Part of a small language model's weights.
Size: width 256, 4 heads of 64 (1 for keys and values), MLP 704 SwiGLU, vocabulary 559, 12.9M parameters.
Architecture: biases on query, key and value, tied embeddings.
Training: 611M tokens, 4378 steps.
Each number is 128 + 32 x the weight over its row's rms, rounded and kept within 0 to 255. Layers, rows and columns count from 0. The size above them is the row's rms in percent of the matrix's.

# layer 2 MLP down (transposed), 704x256, rms 0.152, rows 43-109, columns 192-223
size [ 98  98 100  99 103 104 103 103  90 101 104  91  96 101 101 101  95  98 100 100  92  97  93 102  99 103  92  96 102 104 104 104 102 104 104 104 101 100  98  94  96 101  96 102  97  97  89 102 101  95  99  94 100 102  97 100 104 103 100 106 104 107 103 108  95  98  96]
[[146 168  80 176 167 114 113 129 148 137 183 136  54 178 125 137 160  78 127 133 110  77 143 147 134 132  85 112 136 146  72 182]
 [146 107  99  90 116 154 157 179 193 125 126  47 162 126 167 148 145 109 125 135 174 104 117  84 186 129 209 146 127  97 121 111]
 [121 124 160 137 143 148 166 124  50 147 147 153 149 116  91 179 147 102 168 153  90 115  98  86 194 169 166 162 138 173 149  92]
 [ 89 149 149  71 149 113 135 116 133 173 162 168  96 171 138  82 131 164 125 138 130  82 153 119 109 182 158  61 170 163 142 106]
 [158 147 142 150  90 158 146 126 109 146 108 135 157 128 128  96 117 142 121 136 125 123 116 128 136 122 114  87  26 136  82 121]
 [158 114 112 155 119  51 166 160 131 118 162 134 200  83 145 102 119 104 107 128 133 105 153  89 130 118 132 150 145 121 134 211]
 [ 98 103  99 138 100 161  91 134 151  60 113 138  89 133 147 141 145 103 110  81 110 106 136 118 114 119 135 168  94  88 155 150]
 [149  95 156 112 116 201 132 165 118 116 105 160 152  83 111 157 136 181  70 122 148 107 150  92 187 137  58 134 115  76 125  12]
 [ 75 106 112 151 131 155 148  91 112 159  69 129 111  74 174 154 135 160 114 120 126 132 125  80  88 116 155 173 129 151 136 176]
 [164 133  93 135 152 106 116 163 101 145 168 147 159  86  93 144 185 206 161 114 152 137 104 158 149 151 142 134 160 102 139 123]
 [130 149 112 165 120  31 120 151  81 124 138 161 117 138 118 143 125 185 182 136 130 111 100  69 102  91 144 119 157 115 121  92]
 [ 53 101 144 126 132 176 147 152 101 144 135 177 121 139  85 135  69 114  67 141 132  81 116 126 106 140 128 125 158 130 137 139]
 [ 71 132 118 136 145 138 125 141 107  77 138 128 125 137 117 101  46 107 147 135 165 100 204 139 131 103 112 140 115 106 104  97]
 [135 182 152  99 141 128 147 161 137 147 111 153 166 150  98 127 104  86 122 143 154  93  95  98 145 136 149 117 165 166 150  96]
 [157 143 140 104 161 157 111  71 180 178 127 112 131 109 116 155 212 102 101 149 111 154  98 170 151 132 143  88 123  97 125 140]
 [113 141 123 166 171 144 147 151 125  87 172 152  96 221  99 182  95 136 126 136 111 141 156 120  89 137 108  89 128  69 166 168]
 [167 189 146 149 103 157 139 125 142 170 137 138  81  91 144 102 140  78 123 171 183 115 113 106 130 137 127 160 204 117 143  66]
 [179 110 131 140 125 106 179 127 143 109 158 171 127 116  83  78 122 107 166 147 153 151 127  78 146 125 124 124  77 132 182 135]
 [127  77 137  96 157 140 123 168  98 171 141 107 101 179 116 157 120 155 122  81 141 138 159  66 144 127 131  86 153 149 129 127]
 [146 157 192 148 135 146  94 134 133 105 140 119 132 113  98 153 148 124 207  68 123 107 133 188 171 118  80 141 107 120 146 101]
 [123 145 120 150 122 163 155 186 153 160 170 130  72 140 163 136 134 135 116  99 124 117 121  80 144 113 171 159 125  97 193 168]
 [125 146 146 161 150  99 131 115  52 164 133  71 111 140 166 130 144 104 118 116 120 118  88 129  89 184 174 157 152 136 185 110]
 [150 125 149 147 158  75 105 115 125 125 103 177 104 173 173 122  85 110  70 130 154 149 147 105 106 144 127 141 148 119 182  99]
 [139 124 109 119 171 134 131 138 100 160 195 185 162 131  83 161 185 103 108  88 166 117  83 115  89 158 180  93 110 177  92 123]
 [ 94 117 150 134 177 140 179 129 106  67 151  50 111 135 181  94 141 125 125 127 112 118 118 126 111 116 149 134 187 181  85  97]
 [105  58 106 130 109 146 123 164 147  60 148 142 123 152 115 131 151 173 110 121 128 136 105 162 129 152  94 152  90 134 129  90]
 [125  88  85 123  86 161 125 160  97 129 153 102 132 122  79 126 140 126 146  83 149 111 126 111 153  80 122 124 170 122 137 145]
 [139 139 127 134 162 139 117 123 112 156 152 120 128 127 116 139 171  98 115 165 140 170  85 135 131 137 147 135 129 146 121 116]
 [130 109 127 156 148  90 152  98 155 111 148 150 122 135 155 193  69 113 129 176 127 110 141 172 133 148 107 109  84 139 106 114]
 [117 102 100 122 114 136 116 162 120 155  86 113 164  78 118 128 165 166 124  96 135  92  74 164 146 106 111 114 136 118  92 125]
 [138 121 166 119 107 159  30 158 133 133 154 133 161 139 163 107 162 146 138 124  48 162 125 120 119  86 137 154 121  93 144 118]
 [ 55  85 115 140 129 104  94 117 165 149 111 131 119 101 133  86  80  69 105 112 142 146 182 129 148  78 155 107  97 136 152 122]
 [ 89 113 160  73 112 132 108 131 129 109  98 114 156 131 192  89  60 166 152 104 130 110 112 124  87 140  88  93 133 114 162  90]
 [179 118 137 143 117 138 103 125 138 155 188 113 138 177 122 145  76 100  92 111 215 149 111 104 148 184 116  98 148 105 146 140]
 [153 109 162 116 146 121  90  85  92 100 157 143 119 163 161 138 155  94 134 157 168 145 124 123  98 162 124  85 112 143 138  71]
 [158 125 125 151 150 154 145 172  87 158 165 119 136 139 166 105 150 185 141 118 141  71  85  85 106 113  92  83 152  65 104 137]
 [ 97 155 140 135 148 147 158 102 100 117 102 132 162  76 165 134 135 135 131 105 113 122  86  81  88 190 164 128 149 117  98  91]
 [151  79  94 142 157 167 139 155 166 110  97  80 137 105 121 132 114 110 111 134  88 144 134 109  88 119 134 130 151  74 108 109]
 [118 131  94 127 113  74 148 171 146 118 123 149 146 175  99 121 185 117 126 111 133  94 142 113 148 131 151 127 115 113 157  61]
 [167 140 158 133  91 116 149 139 112 102 106 132 123  56 167  81 117 142 202 110 189 114 129 146  89 132 145 151  78 119 164 141]
 [110 116  89 138 132  98 154 130 110 157 162 146 149 140  75 132 143  94 173 113 116 122 113  88 123 121  95  94 153  94 152 133]
 [131 127 144 132 142 149  73 135 139 175 122 114  49 137 157  98 144 124 138 158 169 102 121  97  91 148 127 122 176 162 144 180]
 [160 159  72  95 112 118 126 137 205 100 133 157  84 129 182 149 111 105  79 112 134 143 159 115 182  86 126  92 103 141 133 151]
 [163 130  94 165 176 133 118 165 119 132 122  92 117 189 173 103 127 169 108 116 165 147 112 107 129 158  89 144 180  94  92 101]
 [105 112 122 145  99 124 133 113  80 106 132 145  90  83 150  91 113 146 117 119  97  85 175 133  73 125 123 151 195 100 152 113]
 [136 125 122 105  95  94 188 142  80 135 130 192 147  97 147 146 107 111 148 111 199 141 108 128 138 134 127 171 129  58  81  90]
 [123 153 176 124  95 176 101 130 164  80  89 138 144 121 175 126 162 128 117 115 155 147 148 130 119 113  72  90 217  83 139 137]
 [120 111 114 113  95 144 129 141 187 134 163 140 148 125  79 140 196 116  98  89 116 141 122 167 105 136 106 141 166 176 127 149]
 [145 113 104 154 149 138 183 108 112 126 126 180  56 122 146 112 161 111 118  84  92 111 107 148 143 107 106 134 133  89 125 199]
 [156 159 134 146 128 105 104 147 165 161 156 116 130 170  91 153 117 101 109  76 105 146 167  90 105 176 133 139 103 124  96  80]
 [143 116 143 138 140 167 109 140 147  97 117 119 126 143 136  86  93  97 130 135 116 167 127 144 131 109 106 166  61 167 171  54]
 [ 85 151  96  91 113 132 108 105 131 102 134 119 124 112 144 105 138 145 146 105 116 120  96  95 103 138 145 137 118  86 146 170]
 [ 99 110 179 117 183 111 184 141 147 160 108 148  82  98 144  68  93  92  86 146 142  78 123  86 133  91  86 154 112 110 155 114]
 [ 91 134 100 132  92 152 154 136 181 190 130 129 122 192 160 161 155 143 144 144 139 154 125 120  81  81 123 139  70  96 127  75]
 [ 44 106 142  86 168 152 142 157 129 136  77 110 110 157  98 105 145 108  77 111 145 137 150 148 121 170 150 145  79 124  95  90]
 [113  70 102 134  92  83  81 152 138 170 150  93 130 111 148 103  77 159  98  92 134 127 112 109 132 152 144 108 130 144 156 140]
 [174 158 137 117 124 140 173  87 153 137 107  32 110 156  99 106 125 136 109 155 125 170  92 103  99 148  97  97 143 119 183 168]
 [160 174  89 136 144 102 135  95 123 155  88  94 135 127 111 134 138 103 124 172 144 116 113 154 111 116  94  75  85 138  97 127]
 [170 157  94 189 117  78  94  84 149 170 113 137 110 143 119 164 128 129 106 132 124 202 130 165 103 172 105 144 100 112 148 234]
 [ 77 104  59 152 111 141 123 136 185 184 131 129 105  91 128 149 152 108 110 153  88 127 214 130 129 125 137 127 121 110 167 158]
 [110 129  81 111 127 123 144 117 125 166 111 146 125 109  91  95 127 166 184 184 137  87  84 134  88 111 138 144 154 155  93 179]
 [157 142  73 138 158 103 138 139 153 134 124 109 171 138 131 136  75 129 134 132  64  93 207 115 141  81  68 131 131  92 102 174]
 [132 156 154 143  89 160 131  69 172 153 109 128 157 128 134 150  98 167  56 126 120 165 136 103 128 178 149 129 138 140 164 171]
 [162  50 174 182 138 208 177 136 122 115  88 105 129 117 126 100 102 120 153 154 137  99 102 114 137 143 134 103  97 125 161 127]
 [145 131 152 149 143 103 149 144 147  91 125 184  98 128 102  98 128 142 147 130 199 103 106 120 122 124 139 111 185 151 158 133]
 [ 82 148  75 163 133  92 125 103 106 109  99 140 173 142 158 153  91 109 165 143 153 108 152 149  80  75 109 174 128 101 153 130]
 [145 192 110 129 126 169 119 160 127  91 190 160 101 125 109 148 114 135 152  51 179 111 142 144 144 175 147 111 128  82 120 146]]
# layer 2 MLP gate, 704x256, rms 0.222, rows 44-110, columns 192-223
size [ 98  98  98 104 102 102 104  96 100 105  94 102 101 106 102  95 100 102 103  95 102  95 100 100 104  96 100  99 101  99 104  98 102 108 104 100 103  96  93  97  91  98 100  89  99  89 101 101  83  98  94 102 106  96  91 101 102  98 101 106 107 104 106  96 104 100  99]
[[149 106 130  83 131 151 172 123 168 133 121  78 145 116 128 116 132  75  88 172 178 118 146  85 120 160 117 191 103 159 190 127]
 [175  67 107  58 142 113 140  98 140 133  69 135 122 185 105 172 110  93 158  51 170 173 145  98 115 166  80 132  74  95 107 165]
 [135 101 111 140 199 142 109 112 153 120 138 145 126 153 142 125 115 134 128 123 162 121 158 118 156 160  80 115 102 160 131 112]
 [134 132  88 225 116 136 118 148 134 129 145 133 140 149 148  52  72 120 123 141 128 147 136 126 153  81  84 116 143 102 152 131]
 [139 113 149 102  48  47 128  90 110 119  88  91 139 166 112 178 116 144 180 133 139 143 136  95 160 143 130 207 129 113 129 138]
 [128 137 113 106 128 135 111 114 129 133 159 157 133 104  62  96 197  91 119 117 132 142  93 157  90 111 120 162 182 107 149  72]
 [153 176 108 116 145 103 153  77 109 158 120 121 122 125 141 131 146  94  53 101  94 126 125 141  94 164 102 131  97 158  68  83]
 [125 196  94 110 149  74 170 120 176  59 109 142 138 107 111 113 134 175 154 127  80 175 144 109 151 136 138 108 153 167  96 147]
 [168 204 138 121 131 135 133 183 147 186 171  86 137 130  72  78 134  46 145 125 169  99 167  91 182 108 175 160 182 150 115 118]
 [103 135 107 193 151 153 150 162 138  90 100 119 171 159 114 133 104 143  94 166 106  94 185 131 125 190 110 166 171 148 118 117]
 [174 103 154 108 195 146 176 136 170 163  84  78 161 193  98 136  90 125 148 106 118 109  85 121 143 148 133 172 132  66 138 139]
 [160 159 167 117 105 131  77 101 138 136 132 133  88  76 125 138  68 121 136 184 133  88 144 143  98 153 115 165 152 111 102 109]
 [157 105 122 154 144  87 163 140 141 156 138 101 111 165  62 141 142 148 129 153 146 131 134 135 140 142 128 106 190 170 191 109]
 [ 79 121 161 158 122 145 176 122 160 114 103 125 113 147 179 134  78 130 171 118 124  42 106 128 113 113 140 214 123 140 136 151]
 [105 137 119 121 157 163 113 147 138 150 160 151 166 130 113 122  85 116 110 136 136 124 101 111 183 174 102 101 179 168 114  68]
 [119  82 137 192 163 137  90 147 135 170  68 106 154 119 140 107 152 105 183 147 142 131 130  87  78 146 174  62 138  91 118 118]
 [152 119 167 131  89 162 163 152 176 100 108 123  84 166 218 165  87 104 109 127 113  62 173 163 160 165 166 119 145 154 117 123]
 [ 60  97 149 146 170  73 140 165 128 147 168 123  75 105 154 104 120 119 226 157  74 195 145 116 110  83 102 177 109 133  97 186]
 [136 140 133 130  65 122 138 151 184 113 118  80 157 162 126 109 116 105  95 124 122 195 154 156 110 100 161 119 121 133 150 169]
 [185 153  94 121 129  92 100 162 112 132 125 109 141 156 142 123 150  90 130 157 102  93 181 102 104 121 119 145 128 150 140 154]
 [152 123 132 125  65  92  66 167 109 119 102 187  87 164 130 176  93 135 144  99  77  81 139 129 127 149 133 118 170 156 158 114]
 [136 128 149 115 118 151 162 130  51 118 155 116 116 160 159 153  78 121 105  88  74 148  74  95 112 160 143 189  92 130 154 108]
 [121 170 116 119 143 133  95 170 117 153  91 148 121 116  91 173 131  87 167 140 146 127 133 175 133 129 154 101 155 140 161 127]
 [119 115 158  80 161 172 141 130 138 143  95 144  98 147 143 166 155 111 142 149  79 128 112  85 169 136 177 138 125 149 186 112]
 [163  97 148  99  83 122 119 150 105 121 153 106 203  91 138 191 139 157 115  70 105  40  88 174 108 144 105 203 135 105 163 141]
 [ 90 111  83 176  78 159 105 175 104  96 115 114 145 154 131 103 134  73 197 118 151 135 121  87 190  92 159 104 116 102  61 131]
 [ 86  99 115 157 147 128 159 136 153 154 116 126 164 143  77  93 110  58  69 120 130 176  88 153 168 142 161 124 129 149 109 209]
 [121 103 157  60 113 156 148 161 146  85 131 195 109 164 152  75 155 159 129  87  89 174 153  58  99 158 166  98 151 136  62 161]
 [151  89  66 138 120 111 129  88 209 151 127 169  88  86 130 101 181 170 155 138  86 152 130 114  70  86 107 165 133 134 127 184]
 [145  78  85 152 118  65 102 137 107 181 140 145 107 153 117 122  97 131 149 166  84 173 144 174 134 120 107  86 108  75 153  45]
 [141 151 146 142 193 145 120 167 134 156 138 177 142 176 147 107 156 127 110 112 157 122 111 148 133 141 144 135 113 107 147 172]
 [119 160  90 171  89 128 110 131 116 141  80 121 110 118 119 130 147 178  61 120  99  52 152 194 121 140  60 187 123 122 161 167]
 [186 110 118  87 190 205  79 126 140 124 149 192  89 112 116 157 112 124 115 143 120  96 153 164 141  54 137 161 151  72 163 131]
 [174  99 111 121 117  52  78 105 185  89  80 106 135 100  65 103 129 175 124 123 153 164  84 135  88 170 136 164 129  96 124 130]
 [ 87 139 143 113 144 120 115 158 146 184 143  80 125 193 183 116  48 105 163 146  48  98 136 135 126  88 168 111 127  95 125 198]
 [ 94 175 114 114 132 110 167 133  57 173  47  95 103  69 114 150  89  60 118 109 134 137  96 135 160 197 170 114  79 142 116 142]
 [ 93 140 191 172 135  95 143 127  81 146 122 140  73 129 153 124 128 149 121 155 200 103 118 110  98 132 126 193  94  94 136 147]
 [135 135 131 171  97 146 166  69 142  79  98 112 141 146 125 170 166  94 129 147  70 138 117 201  76 138 157 149 181 153 127 158]
 [ 86 100 121 106 164 127 175 184 112 189  82 142 170 144 104 136 123  91 148  53 147  87 125 109 133 153 101 144 186 132 147 132]
 [ 74 113 111 135  93 117 123 160  68 145 162 140 118 146 122  91 134 110 166 161 140 111 147 128 134  99 131 145  83 131 125 169]
 [102 114 141 164 125 120 148 193 165 200 174 145 137 185 136 108 128 148 114 162 136 138 116 130 140 161  79 150 123 129 134 164]
 [112 135 121 133 124 111  97  93 136 124 149 116 100  59 100 161 138 128 155 153 126 126 136 133 110 130  62 113  68 113 136 146]
 [104 140 106 129 182 180 208 113  69 153 126 167  82 119 138 145 118  86 120 141 119 123 163 129 161 136 193 112 157  90 166 130]
 [112 122  40 102 136 111  87 154 138 114 132 146  94  96  99 122 106 110  67  77 113  64 136 138 127 138 122 113 167 127 149 108]
 [122  80 140  71 167 104 100 136  63 113 155 173  73 168  88 131 156 144  71 104 134 156 111 143 145 119 144 149 151  92 197 176]
 [179  96  97 192 121  86 106 143 106  75  99 156 149 167 151 115 113 111 162 149 122  55  92 127 145 122 159 156 115 100 130 115]
 [ 64 146 178 143  84  98  87 128 118 104 132  77 180 117 101 115  90 137 139 127 136 126 142 130 151  69 154 240 107 118 123 139]
 [ 77 125 120 158 157 151 137 124 166 118 147 108  94 128  84 156  97 138 168 107 152 159 115 125 144 127  55  87 105 144 206 109]
 [124  83 126 213 123 137 126 171 137 129 102 101 110 111 145 128 153 189 162 130  66 151 112 143  85  93 132  97 133 114 133 170]
 [191 145 150 101 147  82 137 140 163 122 116 141 105  75 202 131  96  92 174 141  85 179 141 132 162 134 113 114 100 142 141 135]
 [169 105 152 120 128 108 126 142 128 124 172 125 158 113 107 141 177 128 184 144 195 110 109 112 124 144 108 119  82  89  99 151]
 [169 117 168 157  99 134 148 115 140 141 107 186  88 140 120 116 156 154 127 143 145 106 105 137 182 111 155 175 127 151 147 162]
 [118 138 131 113 159 123 125 101  83 108  93 118 102 108 184 106  75  99 151 144 119 108 154 163 152 136 180 133 184 108 108 128]
 [140  54 139 107 131 107 110 161 134 187 128 129 170 100 125 123  67 111 133 124 147 139 136 190 150 127 154  74 124 125 115 112]
 [116 147 114 141 150  89 133 104 107  68  62 110 120 141 129 118 115 119 112 192 158 164  90  98 102 123 134 158  89 141 121 115]
 [214  82  64 109 160 137 119 103 136 169 138 169 123 147  94 143 103 202  83 119 120 102 197 101 121 101  96 106 163  97 159 146]
 [ 71 137 173 169 151 139 106 148 105 139 143 122 126 131 122 172 106 124 131 104 156 142  86 159 153 154 131 155 123 110 131  79]
 [124  81 152 171 110  96 165  79 130 137 101 129 126 122 123 155  72 175 146 152  99  74 126  90 150  89 118 133 104 121  67 119]
 [177  97 177  90 138 133 108 152 144 102 139 152 101 170 116 129 159 146 210 110 162 180 162 103 125 124 100 155 109 110  61 139]
 [187 144  97 149 131 111 138 198 156 155  88 137  57 152 127 166  69 127 197 135 121 125 142 104  47 197 142 165 102 144 157 156]
 [116 161 124 103 145 211 164 226 176  96 168 161 130 183 122  86 126  57 108 159 158 131  77 107 172 145 149 170 137 121 150 137]
 [136  88 128 130 149 125  77 111 175  67 103 156 112 122 143 169 177 116 123 143 108 106 121 153 132 156  87 136 178 107 175 154]
 [104  98 114 157  70  86 212 143 169 153 152  66 103 152 148  91  86 143 139 155 139 164 146 158 134  98 155 163  75 143  93 145]
 [130 163 109 126 140  76 115 148 153 100 117 134 158 131  88 106 175 136 136 166 156 171 111 165 212 117 134 127  97  98 111 151]
 [ 72 174 102  99 148 122 122 144 111 172 121 168  79 117 138 147  59 103 122 150 137  85 110  93 141 123  87 139  93 156 132 176]
 [165 129 167 152 148 113 109 149 208 183 134 154 122 131 169 115  95 139 117 105 136 107 125  79 137 174 166 142 137 164  99 138]
 [137 158 153 109 172  93 151 149 117 132 135 143 122 204 174 146 133  85 128 113 173 107 140 142 126 193  94 119 142  52 158 153]]
# layer 2 MLP up, 704x256, rms 0.219, rows 44-109, columns 192-223
size [ 93 106  99 106 104 104 103  94 102 104  90 100 103 103 104  93 101 104  99  91  98  94 101 103 100  92  97  99 103 102  98  98 103 105 104 100 100  95  94  98  95  97 107  91 100  90 106 101  89  99  95 103 101  95  91 103 105 104 103 102 105 105 105  97  99  97]
[[149 161 130 111 125 185 109  68 211 106  78  95 120  89 127 156 100  81 150 148 178 107 166  84 103 166 113 176 101  92 113 135]
 [145 112 153 106 119 116  82 129  73 153 116 130 124 135 121 184 132 121 133 124 141 170  75 113 175 114  97 137 143 107 116 112]
 [128  84  59 148  95  70 156 113 123 150 137  93 102 195 195 144  52 102 133 118 105 136  95 151 127 118 155 151 128  95 150 115]
 [146 131 163 123 157 157  93 140 189 101 140 115 141  92  96 121 108  99 151  84 117 120 101 108 153  62 142 128 131 218  99 146]
 [112 110 184 116 153  88 189 142 104 129 151 104 102 129 193 100 152 130 144 107 178 114 143 116 156 129 163 101 120 110  83 127]
 [ 94 150 105 157 132 110 119 151 145 130  98 126 132  75 167 111 209  90  98 103 136 131  57 149 152  90 111 149  98 137 131  44]
 [ 72 168 164 107  39 147 199 151 146  97 102 168 119 173  90 123 120 134  83 158 128 153 105 138  90 118 176  73 154  59  89 147]
 [114 114 134 122 131 199  65 143 194 131 165 165 116  98 136  88 121 101 129 108 119 171  85  80 152 105 104 124  69 152 122 103]
 [171 148 163 131 117  71 122 151  86 129 141  72 153 139 134  59 155  77 112 139 125 142  88  97 134 167  93 110 117 183 144 115]
 [ 92 141 130 194 160  94 212 113 107 102 145 105 130  70 174 149 117 136 141  97 126 174 105 168 191  67 184 126 137  98 138  89]
 [ 71 124 146  87 159 126 146 112 147 159 145 169 110 171 157 133 154  94 128  82 198 149 108 169 103 128 157  87 152 141 143 164]
 [ 88 101 103 116 153 133 135 102 151 163 109 119  74  94  82 120 146 123 104 144 127 177 164 103  61 161 151 157 113 140 115 157]
 [ 68 175 128 106 130  95 156 155 127  94 145 123 139  97  71 107 149 143  87 136 168 182  97 148 166 126 111 108 123 127 138 129]
 [122  85 134 150 145 107 100 115 179 134 143 113 133  93 120 114 136 169 146  93 169 106 100 142 124 116 134 171 157 191 144 125]
 [160 190 117 136 146  71 105 140 115 163 140 100 103 118 125 161  50 127 148 162  66 104 137 168 117  88  85 145 124 107 162 165]
 [ 71 137 111 155 140  99 123  89 113 144 126 184 107 194 126 146 157 143  67 123 154 155 112 140 106 158 166 161 119 122 157  73]
 [ 64 132  94 151  89 167 154  75 135 128 129 139 115 173 171 129 146 127 153 146  63 155 163 103 130  97 138 121  92  99 117 126]
 [ 86 130 154 127 166  91 156 128 174 123 128 101 126 176 120 155 144 154 127 147  89 117 125 156 143 154 126 108 101 120 105 168]
 [135  95 165 115 112  93 117 107 169 112 138 174  48 113 129  93 132 171 127 140 159 108 198 147 101 120 164 167 135 155  63 134]
 [ 77 105 121  41 191  97 157 169  56 120 143 118  60 144 184 219  71 112 173  83 132 135 133  87 118 107 115 158  56 153 157 113]
 [125 197 131 174 193 162 138  92 107 151 106 136  76 109 164  87 137 132  88  99 131 164 127 145  65 185 117  83 132 138 107 104]
 [111 153 165  80  98 135 156 134 104 112 172 105 146 197 120 144  99 122 175 117 151 126  97 125 101  99 114 130 146 135 148 188]
 [164 134 127  97  81 149 113  90  95 133 168 193  87 116 100 171  91 126 147 116  83 117 143  78 175 141 148  70  75 140  68 120]
 [124  90 156 141 139 149 130 168 133 109 166 144 143 155  90 129 113  92 120  80 164 143 114 140 108 178  39 124 185 160 153 110]
 [136 136 150 166 120 120 106 116 164 161 125 157 176 162 137 135  83 132 128 108 147 198  94 130 158 150 110 177 120 130  90 117]
 [105 108  75 164  68 112 109 128 199 137 126 125 134 157 168  71 152  83 152 101 151 146 121 119 164 125 153 128  66 143 106 118]
 [170  94  81 183 120 129 169 146 113 161 152  87 206 132 151 119 144  63 139 164  53 152  63 141 117 112  83 143 156 155 112 127]
 [134 133 129  96  94  83 110  92 136 176 118 136  71 102  92 153 109 152 150 151 142 152  89  63 155 137 115 115 122  81 100 123]
 [ 84 142 136 160 154  93 161 186 139 157  80 126 172 162 109 139 158 160 123 117  89 115  94 136 143 153  58  64  67 136  75 153]
 [128 124  94 114  95 128 129 127 119 121 162 178  95 134 151 155  83  65 159 160 150  82 180 122 138 163  92 221 156  75 167  96]
 [120 111  91 169  56 122  81 118 172 125 122 118 101 179 165 138 121 100 138 148 100 151 145 117 147 116 137 120 101  86  95 184]
 [ 95  85 110  94  86 173 161 138 144 109 107 119 138 137 106 125  40 147 186 120 147  93 159 194 107 121 105 130  84 146 157 102]
 [112 125 174  97  94 136  99 127 142 152 149 149 152 167 125 193 144 144 101  76 166 147  99 120 152 192  92 121 152 127 165 114]
 [138 156 105 196 140 201 175 153 157 137 191 114 140 101 141 125 113 122  80  96 127  97 170 117 150  94 130 151 126 138 174 144]
 [108 140 102 166 126 120  76 118 162  65 160  52 119 139 112  60 158 117  53 127 140  86 169 155 117 126  65 161 141  95 119  77]
 [130 151 157 167  85 106 124 152 129 162 217 185 110 109 105 130 131  92 133 149 151 199 101 121 163 107  81 146  75 113 155 112]
 [163 111 178  91 175  76 128 136 109 106 130 187 108 134 187 158 132 104  77 121 148 121 168 125 115 182  75 150  80 100 109 148]
 [104 136 110 101 117 117 148 140 134 135 135 142 171 118  92 147 171 133 143  97 166 146 150 142 122 132 105 142 119 108 141 201]
 [134 175 112 131 145  82 160  65 119 148 147 106 137 181  59 106 125 131 133 139 138 127 113 130 120 102 156 125 165 144 185 142]
 [102 120 186  67 127 137 128 153 102 147 152 164 157 173 103 142  79 146  92  76 154 132 119 166 130 120 181 129 166  95 143 146]
 [121 135 129 205  65 150  96 140 145  93 174  87 141 145 117 131 139 145  64 159 154 107  97 143 132 141 173 114 126 167 156 159]
 [ 91 103  75 197  95 143 180 132 194  60 165 151 193 157  75  92 147 110 121 103  89 156 105 101 124  66 108 181 116  98 145 103]
 [139 142 170 130 144 136 124 155 133 119 153 146 115 155 131 228 144 130 194 120 167  97 140  56 156 184 109 118 176 101 152 138]
 [131  94 120 138 129 147 134 182  90 139 123 178 165 155 107 139  99 122 132  71 101 178 110  96 126  97  69 105 190 132 105 105]
 [133  85 167 161 146 160 143 147  93 119 104 148 112  81 120 139 138 117 166  78 169 192 170 102  96 148  78 167 120 103 116 105]
 [139 161 101 112 132  90  67 177  99 125 112 156 125 136 129 177  82 176 102 123 116 158 204 129 160 134 122 114 150 139 149 128]
 [114 102 115 170 160 129  65 152 111  45 114 142 218  85 177 169 126 122 127 138 127  65 116 122 134  95 156 116 136 124 134 105]
 [139 162  88 101 113 127 106 127 152 150 149 126 104 161 187 158 103  94 139 110 123 144 155  99  95  98 157 130  50 160 121 158]
 [150 175 111 168 123  69 153 147 108 204 151  79 122 169 135 178 119 125 180 101 152 167 174  89 116 115 125 160 142 154 111  81]
 [115 158  76 117  95  89 123 136  95  91 131 112 141  88 121  93  70  94  87 140 154 155 129 149 142 101 102 144  60 112 102 141]
 [126 124  78 122 139 127 123 154 147 105 137 107  62 114 160 158 198  68 164  90 140 120 144 135 173 105  92 142 140 119 101  87]
 [186  98 107 127 174 160 131 134 134 121 166 211 161 122 111 125 163 105 132 146 143 104 135 114 131  67  92 121 113  90 122 138]
 [147 131 169 132  84 150 126 166  94 205  53 166  90 172 152 157 137 134 171 135 130 188 145 192 127 128 147 111 142 117 134 156]
 [123 106 126 106 167 116 125 138  88 153  90 138 103 102 147 122 102 181 105 114 120 136  83 139 171  92 136  54 118 163 173  88]
 [144  92 152 143 132 136 122 159 159 167 149 101 108 108 176 111 144 109  87 127 149  94 101 179  59 187 121  76 174 136 136 176]
 [127 201 112  92 106 128 143 104 117 146 160 102 124 147 125 177 142 154 155 140 174 112 186  99 123 127  97 132 130  78 131 117]
 [ 99  77 148 119 186 213 182 113 144 155 155  92 121 112  98 105 110 100 166 101 101 150 116 155 147  96 100  84 146 154 117 150]
 [146 130  96  75 119 105 110 157 148 172 151 160 160 168 147  88 118 106 140 116 136 152 189 121 119 185  61 159  97 110 211 102]
 [123 129 117 147 113 159  57 132 145 114 123 154 168  86 103 120 234 141  93 119 139 127 126  99  70 156 111 137 123 127 167 131]
 [144 148 112 167 104  99 128  93 168 117 187 163 156 109 110 122  77 148 111 192 130  86  95 161  91 131 142 111 131  96 130 164]
 [110 111 123  84  91 164  87 125 107 149 196 123 145 191  94 130  96  89 135 147 126 190 103 133 199 161  78 146 100  76 153 141]
 [ 54 148  78 124 142 135 117 110 122 103 121 197 182 135 124 116 111  93 131 155 189 134 155 142 117  81  96 123 168 151 108 158]
 [126 152 177  71 134 113 130  97 155  87 131 111 101 110 113 171 158 164 122 162 158  65 116 120 200 147 145 113 166 209 120 112]
 [163  98 153 129 167 132 135 124 126 165 123 140 104 120 174 139 143  47 104 106 156 143  85 103 173 120 155 161 136  87 152 126]
 [ 98 147 133  96  90 224 129 110  96  93 108 187 110 147 136 132 121  78 116  99 149 187 145 143 151 106 113  90 153  89 148 123]
 [125 124  76 159 132 114  89 172 129 129 107 186 106 127  94 108 169 103 107 128  94 145 117  57 121  89 163 102 153 106 107 120]]